python train.py --n_head=4 --activation="swiglu" --norm="rmsnorm" --norm_place="pre" --attn_scale=0.125 --bias="qkv" --weight_decay=0.03 --lr_head=0.00867 --decay_fraction=0.598 --dataset="wikipedia_en"
Each number is 128 + 24 x the weight over its row's rms, rounded and kept within 0 to 255. Layers, rows and columns count from 0. Numbers have three digits each. The size before them is the row's rms in percent of the matrix's.

# layer 7 MLP up, 512x256, rms 0.168, rows 22-49, columns 224-255
089:126109094110102115148044142160141144099121148158205109143165145092105159092127138123151110121147
097:121162100123168101093123148139067142152094119091111142102106143135102132149162076146112103181123
106:156144168075124143109135159164126102162164094160092125127140118134130075176094139131137109121131
093:117125110102122164115138175121165092146121130122145090124174165102074092133116168121151069139137
101:217101159174159172111118137087113119116178089145074145123096082120109115155141130107128144138122
108:150153110109106135081184101124162178149141174123140124102134134130129116121154156130152076120126
105:150122128146095135138078166152142136074133172133126101117166101129126167155145152113152140152136
108:113102121082121114088108142094140161124129095108131166132105072153148117107154134149128138128086
102:079139193103117138094090094134127133129119136100207156157100126131150129071101156115131138116115
098:122128153095149091173111120134128142164113146122102114100115153169116089103134150162124159108111
099:106114133108082101052120175138108153119066116112114132131150134130126139113131106113159117148103
100:109154142095084140167121074217113112117133130089147135080114158127140114176107148107132116122136
093:165127181128139103153177111170159102145138101088135077136122134184094163125092104121133072213108
093:131138164085125142142168119126184137112146146112134125103114138146141127145130095118109120090124
100:138097125123130121181133145139166105164166121155090116164143124139111119115132131127071121141164
101:121138098130107099143107126126122075178085137115087093129148128113120114084174171174129122164116
099:112155095121163104134124088147137117151140111154137125131097109156121131111156161107170161117134
102:132121158084087133115123160146128173078083068124122098159120120104141087132127171088123096187148
098:125113116110174171110113119189094121140127148087148154119142151072118131123197149145110120117135
101:100131130116154071143140090143114164138117154112116127143159157175130120091124164127147097107112
098:128106155154139156099114111125138135100100112218076130140115093118137163119138170148096129138159
096:140124153098142097071137160126093108114108160102150137120149138145086127131109072109149139108113
098:136087152144137131163125144094122114138080121136169161110133142128102084116102087105118129136174
095:110132136138122144167160105120115128106166143157135109106166133144119112112149122168141107137084
098:149097113143103121112104144156142113113105104141122198114144107142146108143112147132079162129131
096:142102138123177097122159172110075122121145159131118161131130127121133071188106119122100108106125
101:184133140129142183157138126118162120115099103122109193098100135133115113123119114133113139105175
109:130144111099130138143103118133116142110116114109128133160119127134129123146116147102104129109164
# layer 7 MLP down (transposed), 512x256, rms 0.164, rows 22-49, columns 224-255
086:134105138138155142089134137140118122125115126118003105137135143137139143145114096104130145158092
097:167123142148106137143093137090111137152082143120186109065149103130154133154128099141092125066130
113:139129132106135096124089116134163131119141127133236133149117167155124138127130137135124112129142
093:117149133096108170135155104094117134091136138126169083103122157130160117104121130125098125149153
100:090142157128112165140127120144117134100176123126193148154130100148126174122102133140149106116169
107:141126103154123120131139119141115139111098140124145116114157082170120145123134137065158135104136
105:113111134131110130171115163178072130125167149121060148146167116156083145106138131119173117136156
105:163120151142085139114158097116125106050153121129101129135118130160115151156123131105102122166061
097:098119099143126151139093138174102128101126131151199139103135124149140154094128132164130112158147
097:135111144117167151125100140151138123152138157129150113145115098130120106100176144113143120129097
101:161177150127155121139143132098166142168096131138155129134125080100147132135104128108129144154115
095:116068081121153142086122127105123093156179092099153111124108117162130131096136145128140159170139
096:101098158143106096142105147140099136145096169155144185100140124111158129143174124119163122129131
094:150160116126163117149143102124128133111087159129183132093119120113145151108118068121135088118103
103:078140105099162118116112129133159134179121126147180137129126169129112120087129135131140160106147
101:134132165148140099112122118129139126160103138162007124098156105129181107146143127126138147154128
100:130093145123072161125099112137129161153112142119082142098082093131134130104124177124117139147079
099:144119127205129091184117111180086144143136132112166139134128116129161113111172087121107151134151
097:155119110085139138114130134167103114102130134128192170130120153109151116095148139139161097100139
103:125141132137159123145123131088119118129069139111111162142157140149174165108135079121144137173113
098:062128129176123138106162099151149077094140125136076124134116104097145113124135119098130137121108
096:132128140158105119126140152096127131136177124188011145105161083144104063101103114165149112122098
097:139123126128145102122125109097117114149150149115221148179133121122126105153138147149124145138104
106:114129115105097139155134094121129112121109129111179114115149109155137123133143131145129118124131
099:152111136151145137127105137128140132112089124138156146131158113104124112163082177106094156094189
102:140166113123126164068121158141138123109183156124107134120137112124130149158168144123108109103132
102:114109142096111158114143132103154170166138203103100125146149133096113131075125106143090118121118
109:139144147081114142125121149116161128138105143151230133136141138174109087138133125116097160079159
# layer 7 MLP gate, 512x256, rms 0.161, rows 23-49, columns 224-255
098:120122129065148152140100108150155138176090118118137116090119148139127107123119098092089145132113
100:139067168091112104161156131083128132162162116110136149101129098128129118142126175101146172137140
097:145115131087130137089118146129180141123133142130125090112125148118112136086130130159121089110166
102:142112149150102123118132097167172127120126130127113114117164144121103153144156169095136103151160
104:113069142152108137137104132091137087128128104179173133126120134079197080157120168105134122122137
099:111123133120155107126094137110095104111141129106171126179118145155136152123126096104085112179112
104:137108122066170110148095153099166134124127128110187149113141107159106133126107079121106167143077
102:149142077164157117162183177140168141172120112107101103100157149124119132158164115148143128146114
105:142136110079159165157140160117127111126123125111145106160112097131122133127124175137078175102116
102:151126131151142111113120150112130148173096132108125159148113106098118122186133099143062132139111
096:121094100151169144138146093124111090097108169121159106118127111116102111129104119139112095155123
100:165114176153091089127112134156135091125109121122109151156116141151134151123130142117100151140121
096:143114133130159148094105143140116173160102114109121109158131095134129107136137144137165153168132
103:132166160092100132161141165153142122158199156171117108140133172129145144158144142106126098148147
098:124127105106134134110121147124104135129081086123153120134123146106146161091119104067125140123174
097:133133159128099094113117130158148134151100104118161130121152164101084126109179113098099141160115
103:144158159101134126146119121122144132158135146111154160147147136097107100152124170115143173135087
104:129127142139168079155106206148123092134097139155114131127126110119148068146149121139122141124103
101:135065112107126125135136151143169157110114143095106191159139103140081100132123098141174167136126
098:158150124144133134154151160192142174148151133190114103134127137144148131132170146138132177103109
095:116119106131124107108134150117158122178184088111141137166140094128169139176149130116130128146108
102:141139140138127126105127111153137110105092164105188152115172113119104143108120116145103135098097
090:139169138121146162122094137142106106140178134135171128137092132118107131100109141140152171138130
100:125105160152135106110092146099150103108123097104115154106158121121128116105163105122091132145131
101:143143117123121112163108122120136104149140127132138131122107139108115108135127103162117149123094
100:091160111128129102107134117178130130150118107120139171154158112070108142150130094124107150095065
094:110136101116132124143152165165124105114084112152161148103105089113095136163136122134106116146158